{"n_head": 2, "vocab_size": 512, "init_std_o": 0.0478, "schedule": "wsd", "batch_tokens": 65536}
Each number is 128 + 32 x the weight over its row's rms, rounded and kept within 0 to 255. Layers, rows and columns count from 0. Numbers have three digits each. The size before them is the row's rms in percent of the matrix's.

# down: layer 2 MLP down (transposed), 640x160, rms 0.055, rows 312-381, columns 120-159
# up: layer 2 MLP up, 640x160, rms 0.0553, rows 313-382, columns 120-159
down312 127:138171138105128105111144114142109113148075147105100135138123123131185167094085124193220060144088168115112088089058136130
up313 101:097056160182125129114099146160158184145123111091159180154133105195140122131140155113087117179083139119142135132106178119
down313 101:110167116090155105169124168171122166186113132093099085100074094078113163116080124095110135117115080140143120173118083127
up314 083:151156153121153137171103135161121103124167180144123169090061131169157085105117135123153153197140138166083119101186136106
down314 078:124158109082118138069148136127114095157088092112103187112135090096147193209109072170131120098119146158130139120148144127
up315 097:097131178139138134070200129114178112117118122089178141125059118167148183153094096111108099077170121134164095153154133076
down315 110:089099129098092088132110131099098115172134135129121161110139097097158152093156078171124070155173159083134150140129121211
up316 097:162133195142171097098086081152139160200094168076066199136129141132130163074077082128170136098085178102085090113124114156
down316 104:182098158158138131105105134107149082124124140137148135102096091210189130173116071129103070064142155068090101104084111139
up317 080:207108144191154116201152154132156118128164154089176160240122072099175142082078102119151135148172130190168139142156115109
down317 091:092099068141150178126103195063116121165114179102154166124147153111137074173131087194080093060106101131155104127145117195
up318 103:166154108158079161134120096098077162161123123143129153054121145158114088117126126125144060127094189133072104150106094137
down318 112:178185136111095120159139128089142150068156076115095117120107063134110122142102127172130080169112125126211121178123170122
up319 105:082178127110172132126109114100090090138204121151097104112139105146100093170151143122116119131117156066119157140180128115
down319 114:124082135065114085060086125106090113129130175198165110080124111148105157133129109113120167164103092143121145100124134107
up320 096:186209128108170160163119113097121140104120104181140136087119085189129145093106075099111193099131093112130098182128126107
down320 094:063096115137149130161139142158118116095192138156101105149184213138070097122146091124188152118110188130109176109138173117
up321 078:097153161167065179145163120187132135114209146116177114119099124088135167109120151098161120127172140154139091144124136145
down321 079:136154159165156169159128163114124112159149147079138112114086124133119193161105082179139109188164140090136155099163172103
up322 111:136082154108175124157163151125170170111129116185097093086134143139131104096104158102177105115197143079147109135075165151
down322 108:123134177135158149116123139128142155136112110099128181089086160116141119096130113116125144181112137165175140111114096121
up323 103:123202142088158109142096151099107110109104075099092094132105140150118073147159121140087089149122060141069127124186135124
down323 110:139118112123160175177121149123105092092106052178122121122125070143149100174102137122116139088137113138183092090148174069
up324 089:187062157152135113103117128176069100107129108166154085141152094101116172125106111112162132174159116160129113082118153097
down324 091:159148149120052090115096164206142180200113147144138100124161122193077058142100107150147168136049118119123134160125129197
up325 081:115160108138171096145097120140097150100236139191134125135112166117147178112150117174118167121124132123177176114129122166
down325 079:080099092113159099076136165126134122124078141165119099138164118154087107177115122144079157131148163134118156130164171150
up326 079:104088092154140115106105157124115189134108189102101163187105129142121142177143123146058084144123132095166091117164118148
down326 086:159156102079129123137067123131116147152121157105089139101181122131174150157099139159175174153125148123094090101121117133
up327 147:140171154141146194120143147138177149089144124087119157111124132112085173128123123071130104087155133192088122160138135143
down327 126:137133085109152166107084156170166111095138112080090155173137155116160134140111139103131144125140141163092177169110127145
up328 108:178206136122095156122084145169167148171140151142118087123123113129093127086150110183157160149067122156112111079098186208
down328 121:105120154127067129133125155111131139153156122159109130100131141129112147164129154070134148115163075144132132177135137117
up329 089:125162126165149163158143150149108062158108093161150121073099085160131140165110128026136114117095114082102132154152171105
down329 093:167141092101164115119094178217099145152160073113072109162168107109147154126096155113101128147133134107101125153105189177
up330 089:090115173115128164175141174151126170213142114167168103095103108128113160101119117080144167151111164157126085057114071083
down330 095:116161143133161185131167147145075166127194115230102118151149103088133095120171127060157132116112187111191114185124110125
up331 104:105192095113171141151122121122117113147154109119092095066067139111157165096119145110089143121127093113183235131158142122
down331 101:167054173154083084109111148115146177119089114091135128169118078154124100156101187142092157160138145113089117122142101136
up332 106:158131122124142037121145115108107057088183152156061088155116143107089137115137131210080124111207167107144109127144110153
down332 055:139105129130147133156090147124169165149085073065192109122151091158176104163151124041214140153070042144120143127103155130
up333 095:159145153182134157087117148112109113110152113137153155192141193099126139123173108128146109173157125116098184137127126093
down333 096:183098125181125131152132123112174099154105102119139146135127106144104184107109234137126116112147085174147081160157151110
up334 079:117121146164147133114092116152089178103101087102121110104073136077130154180146151116117087141093073080104191122188149136
down334 088:164077147117105068104107085142114132115143103184094173158112182108095166174150112135177128188119118102096105109120156128
up335 077:128110108139127173057088129156126121134165137086092114071128138158114149093080108099106094177173123040141183098113136133
down335 086:133132076122147172135073152126102139146133119141180122165093149127172143146103127148118075139145132132162075117140190137
up336 093:129123102170106118124119081163142125163174076053110125096106121156095145238127115127141144175145129118106224127138133112
down336 083:159110130156177127127108171091143118102073160146190144147109142127188161088076138165105126119121130147142126142105111106
up337 114:106165126133163162117065161190100121157150129092157124175116110073191101100210156095094128112128122096114104095111136115
down337 121:147150099160169132095138156157077075161058173115058085105099111123158109130201149085160125155141105084091119069178125124
up338 093:096129069120134138151125105133122104113158158104068072205092130114058121143192105115092172163091103095129154174094139085
down338 084:132127149061165102101131107144137110153086083176132111161157100162140145108092144181105086120170111117091077093141170188
up339 099:083077117129142163144089153188076147168122160165088151123125137110126129105138107166163083156088166112116120098102145155
down339 104:098196093079184156152108133155110131120110111158136073172176139138097163142167116097098125162097162142193136144192111105
up340 102:087109199090149089151127143122085134161111078110107125151125183129146095095156103127116122165091151140039064165089080077
down340 098:160128136181134167123131106115131170087168098180107205129120117158141064143127125139136162139144184148090100086125095189
up341 111:208111120154130104090124156143079108126142134092136138103117120158185151130129145140151048146079113112083136110101139225
down341 111:160125110167128135125170158076138130179079132139111140140141179144096170070143215092140120135103129135163124165084090173
up342 100:123120133193107153132081144144150161122175071121163170198145168169150120112125094135194110138083145116152113186172079186
down342 095:131143124130164118055128128118177066126125150100093112062171113122200119113171114166119131184181161116116152112133206128
up343 095:137113157153139150124094110142154153147097081148128127106110103150085120135185132132086129139072148128139097163119172156
down343 107:084163163077079123169157129184101132145087096158080091136129033098136104127099104120104163148166128124147135135152076155
up344 123:128084157159159172168122181141128191089135147128146094142103100120077112095155114153173143115154099133058099127117129130
down344 117:133103114111166139132116089171134146108056127132133142178099110178128116181083189099110112085135090112044111099091114045
up345 076:120136165161167177089152151116066191167144129140142128110154128086123131140164090041088152155151181170112106130159160141
down345 084:153146157110066121118117093167190100130131082118156147136122113112152144107128066171089143150147121054130088094126134108
up346 069:137121164168103105221090128147084149117115133105164141096060106178130122161110114087141180126058080174155191094160148121
down346 069:100090150139158144193175176155108121166047097109086126120092123138115160133178142145156125161131132091147132159210110118
up347 101:152109082175078186130166143104181174144152135111173098136110142167127200151158071130136084151109120145156124065105182126
down347 096:080166154168117134120199128127130152081142164132101097092142082118138136084137172129092201123116138123084102187142081166
up348 097:159151150076092106098148144135128073124120191141084089122091109147064109133121101077123145188128149102114133120156131114
down348 106:114100104135136144152148175168147071120173066105115143122155144158113125141149092136131089141148190129119091098078120146
up349 089:189146152103149092122094192159131185117143086130176190106146137121135125081133145080162123106128098150144069168095127085
down349 090:137152138122124133068117105079106119130133139102108040168108104103093091158129156142111119174126112144131151136081099126
up350 106:124109156166145106126153197116121135088137133117063085115040054141117217200120134166179115216112158168124116149155142131
down350 104:187153116150124158067146097105134167127128134082135167139170141109133140115124069097135148148065081125127144136158114176
up351 098:109082144137139133156127194117123100133094144125119151145147087124134118124146117127126074134115153171170081136148131098
down351 096:142143134126128095168153158102092141161120147058137157116084139204154135127101118137066172145198126102188188122099181133
up352 093:104153122160132091164157159104111152196123163142144125139118136126147089133093095134096041111110133093120121068129188132
down352 101:139082103174129091180195163115116113157124145157116166217123184124149071106146106195153125140172148154116115150091111195
up353 091:178133180133109142127121124102181143048057131108135119120110143161138103129151141088158139148105100123118104136131132158
down353 100:105110104095080123111102051165033078131136097112129124127104169145137104109109159109180119157111122181141119117220133114
up354 103:139168127092122164115162118100149200156111174153158106118126129081145079152128104141133140130168169137105122166174136182
down354 104:057166126109106107164125138124139166108084136123123129155145107142106185096102219128095093113139098191167080073095155163
up355 103:051115185124088161153156142098027156165136138166229062090132115162108096099133087120109191174159126147082124170172127066
down355 103:124110089129034126113106129108116213158102145100121077186142122132141126140091112117203168133116107129122153128135108116
up356 137:099109125076174145071102206171149078087153064177102131074110063064154163132087152146121122134088119143201146151096116112
down356 142:130086165097148157136104068113097053199097092134113109130147091094117157092091192205109100151122116157176088094086145172
up357 096:085097084146182100106101145179168113150126084111099151144095130176089162143178143145110141142044146171122104107093180088
down357 101:146148138128125110171095100139135132152201127082094086142118133153129145079111131145177125127082123135163134139103126166
up358 095:127109132155089169115123156102126139138118127130196112077065134138112112142109148141081098097119163154089099171177143142
down358 106:157157143106166123149121120111169152118086089100072124167132154185121176130163091110182130122102102162080091115100152129
up359 103:143129151082115089157103159150140111142124117181135084136132175102101117124096063146117120133088152053122072145124135173
down359 103:090135114104116133117159087148125162168139184138108113130145068132185107092128080121068100179122103128138109154137148124
up360 103:156104091061122121208095156124126052093161146104163136106096149144116138118131123102195156110085171086084124112167128135
down360 101:155140151177155102120085159179135150181174131157164156094100143097131085118103158089080110140143038129085118096162183085
up361 097:171185166108081113115141146086141153095127113084134102158083112147141146141169152142128108156107136153089168143118155150
down361 108:148130141099146184109056167104127090144130101158105139126095115127180113157119174125135080147114085183159116129137157137
up362 097:113092142160116096069176126101095107153133127093093123160126158177152116136083057121124050127124086138166026138139111140
down362 099:199185113091166134114111127174204130133154141128198121129140135112142161094135142174201159142138141146093121178054159105
up363 102:138185143148132085108108199105073079124168102119117120122126123096150156121111101094163166163134092166121098129062172137
down363 094:107146107158096141149069126144094141078124120157149138106215146149057141163126166139123139128168141165103164122118132146
up364 082:093126095125150167176147115169111161094154125127091130190076137125141119103142117128161070081101151103153182097126094092
down364 085:120157115085153079100115108107174052144136135088119214109121148123182105169122180133148081100135130140089144124062122143
up365 094:106126159128150107115118111160187133120176159095151116146190148120116150127151152212108143071155138163066072086211114105
down365 104:117128174161089154107157143098170116134104126150099144155140151120158090127071062135110148055067094188151133091153096095
up366 091:122122149123118145081125208121116137174125067191133087134131121139114085081153126155171146107183172118125144164102151141
down366 101:129104147126128145155107173140139130131118118148130168111171115120059211166129119095135159101121115111110172148156103134
up367 109:079115183043141167105031113149117112135172081127111131155170090123131166185169114136134176126042118123133086084075172081
down367 103:087055157145179103142107106112107153158163113115149147117127102160131113081104100093146098110147185098063164114132142117
up368 098:104098168090161165112158153093128145098128105191152120143125148092117084111125107153081095134231122104187138133118133079
down368 093:159083107188117168123132081072095129118188224174140087147159116129153130052174109107088136136163111136122132084151131164
up369 081:122105122081078092198148171142122135080139113101128144109083087126079146122139153134094138128117151129129141120121101200
down369 084:130090054102146156096163136110127128123124162145159168192095152180143172140105138157152115165120126079103132131148063100
up370 098:102115147136151152082140130153135091084146122103112158147155156120114166083176180159171135145159133189116054124102069193
down370 102:149161087130122121068086169043095119100148115087133154156143135115109111130147104169127140081116117108148133145064100171
up371 103:180115143185091114150146106125166114090123132104127170103163107086108096209157112124168122103062180102118121193089148102
down371 102:107112099138068143059146081074172142091142179130092131077125081140155139146127077138141132115110127149141149108132113106
up372 081:202115101121120100150140109120132134107174131186117132203187151110091146168108089110111130125146173085149138171109106086
down372 086:159125126121071166141138172161073140171189172186147125149121162087113080120184171169116139174129164160154180128102148159
up373 093:184153119163177108139115175146096149115135116087107109108186126123149183116184137165061053139151132124091122189104133125
down373 105:094081130090176098142148106119187170146123166120082186081099084128133136128136114164130116129103093088119130201137137128
up374 079:018111178083122133141111122111149151125132117064128139078092139152136121110073113082104141136137200159113164106120132083
down374 085:174181156087119163151145126120130110064126093135073134101160118130149098144121100138184100077106118130109144111096143116
up375 102:154157079107137160078090120074101145191132080112139123115102179145145172127138111138168099138100145120130140127154139145
down375 088:125115166058116120115141160132171116127153226117094092157127116121140085119097119127065150087125050131193101092071110115
up376 092:082098134171183074093181168101130138177145116054150138154115167197118162097121096047113119107119104141132092136180101111
down376 105:135116090084124140179123117184082174134147084100109130135086110167127092146080077121172119101137188073176108166140151094
up377 113:126155096175177179105125179129121110134145120182119135119150161140105151140117138134133175164131147111166199163104127153
down377 107:088148097050043149143130077132122107146147121095152082141162165103081110072120106134088131145148137129123162148072134144
up378 103:141122172117092105145041142141138066174142146105095142102109164162156109131092092105085144063092180097116079143129112118
down378 111:171125152155148117168126132147172160127112142143145159164146073126121120153190228099145127121155107141151149116126102145
up379 091:143154132103110136148179091134108114074144120191098170116127150118151137112097122106075141215110093157134092165125149188
down379 098:089142124159163079152157150101096193092117153137137143200155097153108115160103125099115120097140092108145167106086174098
up380 100:065095161215141118134129109082111145143095156163144114157105143111160104174147135103077181102135152147104121143136183114
down380 107:137167099083191141137099060108133110115179139102086131112146172099110095123135136139095133134209111121143175109104098123
up381 093:129071068178128184114080169202146130139113134100166180142148155126148089196094137099179078102100113145160149073065127099
down381 088:182128143126075139142170166079112087128144085141090170050109115127075159085101137150110194141148162048160167141145154089
up382 095:150099176118131077146103052114174130097169152123074137152111206120146131072083160159146146128115098163103149094039160104